python train.py --d_mlp=384 --rope_fraction=0.5 --qk_norm=false --init_std_o=0.0395 --init_std_up=0.0395 --lr_mult_down=0.7
Each number is 128 + 32 x the weight over the matrix's rms, rounded and kept within 0 to 255. Layers, rows and columns count from 0. Numbers have three digits each.

# down: layer 12 MLP down (transposed), 384x160, rms 0.0788, rows 298-317, columns 40-79
# gate: layer 12 MLP gate, 384x160, rms 0.119, rows 299-318, columns 40-79
# up: layer 12 MLP up, 384x160, rms 0.125, rows 299-318, columns 40-79
down298:155049107119130136118155121143103135114132117091119136059097122102134136135144089076071121075172117076141137163168112154
gate299:101103144142138222156107098135131128159136134137153091114087066175123171111127105144120155098099175201135098159147144150
up299:144140120097094130133105150097074095134084115152160114134105139118129172151106081127113115111173133155114133109124145151
down299:104156209140089114125119092101081107153144131098131093130062082123143113146100116154112164118172064155142171098130119097
gate300:151114167105178098133110154110118131088160083116153072118115157123188164107067120109123092149112128128074099128126131134
up300:180117086081106130158142107132150149148098119103094093163197169155150173089125145135107116167123185131177171104103078079
down300:106114117175143164159084145119162119078098195156102145110210154127124141115147115128127109157114136139173124127066091136
gate301:106078134121177119158182123084152083114147110153128162138082165172146094143136145081102085158129079142115189139149091099
up301:080113086036157137110136143145148170138164082148182174076149080069082065157154103160118124161163130084122096093161126204
down301:071154155138107116098052161140134124164129106097074138043079145102113172082212132138149159134127139096181161118126120136
gate302:103104093063146061197117107045105114091088194124154100094090128099144108139109080144136166141101182122114063114142159118
up302:120135138163128142177070094171114129109138146112136100111121119198139127115125109119073143112187126152146117133170099088
down302:083106088109108072124076090145130081070118198117104131204119135110150097103152102117138084171083119138162095133115085127
gate303:044152179031100093088122076146192121125154167117140179122066099122125083170165137101137170132145072146155138197072127177
up303:129156109111064149112118063126119177104079135145117143186147089171102191131102088109175122036081214149178053072104150201
down303:098140135082118173137132112135111141131113105116150124117129094211138118111132138098193073128157090133044122140103190147
gate304:123090139069098125132113164159068160080047164139105060152161139157111114081111120090160103144112152166170141121058138178
up304:149167097081127193125109089147104148074184151130102072147095128151094133127067099130137148131098107121116142189108116131
down304:096142088125064093139128113169129085145123109146081090120119138109110117097143114176141120144121151115102155096111129149
gate305:135202160146071133100098151119125182124105133178099109090151134129058146177091129171104138143153089143125107157092147155
up305:177143186098133086134167138181150103077119093127161107113156154154165122178121156123185126142090062153170089139164147173
down305:130161056133106137144150215183205155076112121096080128154104117141151140124108136069150089125161173128140199098151084106
gate306:127177173095134072142116109135150111148195172069096134104135145147134162133089127186111197081116156114130067135159113157
up306:183149148143142131156104089131158164029127102152154144097185161156154104157139112193133110083121075133099060131151140238
down306:200125116120185102129123125121128083083118076103174102111087153151086117124141182139107079094132148108150105104108119136
gate307:123082162100119117129132164180068032073121150166164150074125136135117142085134152161134113132157067079083129100114125113
up307:158061125078092155162158079085182141115133050096131076140104132067127162081147144145071094091138128116148144108202098164
down307:124102143062177138155138210117084112057077089163080100137091174144122126104058112100114172094132134163106091169089158130
gate308:145138159108175182115107098081134121137114109157164130167111160201135118124089075175134115128105156113148224154136157166
up308:146099178096117144142116101147127087105114170116148130107159158133155083127154101140117132103103132183131068075155148135
down308:110160148088118199083187155186052129114162186118147075108186159152130137133143160124110126160055132147099122176138056158
gate309:125069164152100113102099190158203186163160184152111084107068066102134127096154134140154164161130081128178090211118148165
up309:101120068155108143101165086127131076180110166118111071141133132141072096125098140144084121108178120095133125167143180199
down309:117115170180154148071183092058137136128115100135144093132161120179140093090152085180127143184112144140105146097102117196
gate310:118128166135149047097123182042078141124124119138181131135139165146111130118184114138122097076155119134113140167130171160
up310:138142105163152155120055090140133087084164107065156098131146131171132127123098055075118164111171087149174123114094072127
down310:132126146139133155164100094110182105156133098144117160171118159148121071134129115136155116100116143133145166091078139078
gate311:141155102084119101190159130153148125157128149091118093095157120156121152110071097127182168129111101172148140131126116097
up311:124163072162151156156148077141089133140121131091048148121121165093154134165147196075131121176144163073156150128139124116
down311:130074155161111135105072112108171196137101182135171118136124126177100084101127082126124100098123207101162070093144137118
gate312:115084143081161102144103138125198108103157098157205119143157149073133136103138135157117172114099153127121141116159126121
up312:188105099124121181125127120113154110153156170194124150117088116171127127166138178181186117116105145146151135097122117157
down312:102106143113113191117087145124179187069118145156107071141128144160137111118097163137106105126160129086099066149108106105
gate313:106093126121141156150167122158114176142049093140135098100109212108104088155079183099130148147138096128172126160138124101
up313:143075100128075106124136114160141148154125141153151089148120155118104087115134075080136145192120166170110124128101161077
down313:131111167086135119164103120077150117182185113149157144091134117063144190148139120080116129146154152088079131156122117131
gate314:143198102171102117052173103125180114148140073100163079169102096091142146115106135156127153145100169124119090166139068111
up314:106101128097109133157160088102113122119151165146144142124053172143131099188160101160117148137082108135164161109150131140
down314:054117120147156062153182070158105135140133153102073117141156183118148124145110154118119131128120045136136158083169159153
gate315:098125151114122134043208049088140160153137102115111133133133146115116148125123168097082126119104141147150046153130073175
up315:094097093107110116131125098112099109090147120134113145111058162158198161135121159140085133185136163091163115150116093153
down315:070117166107149145096082137113127111140137113159158113106104109092126219182137154092143060106108119114091165105108056152
gate316:166100062113093015156117148099170185152130144123141144172089107112095129127160094135107142084130092094092116116120101127
up316:156131070121114225101150134092077129109108134112110214116166058149125144119133164150156161133119082108115103143145172118
down316:185155139150136144094161055126199133189079162137151090117118172156115083058148133118178109132159144135144113138158131132
gate317:122083098083134087150162127155095173130060143062110120127155080078093049161169104110155154167120124079127120129132120188
up317:121131116109132071130125098115120103108156101121167142148148134156153153053139104083148121129057029137129144156132158129
down317:083149145129137096135163222126126124136133120125114130135118170099112150118123082166101130094151078133128167129121116111
gate318:142146107163125131134132162143152068159086134162155102162085039077179153146139200121161115083123156108099134122134109145
up318:107129126061083112063074065133221122086106134116168171118118181145131099190152197107115123190150121117156154088138181147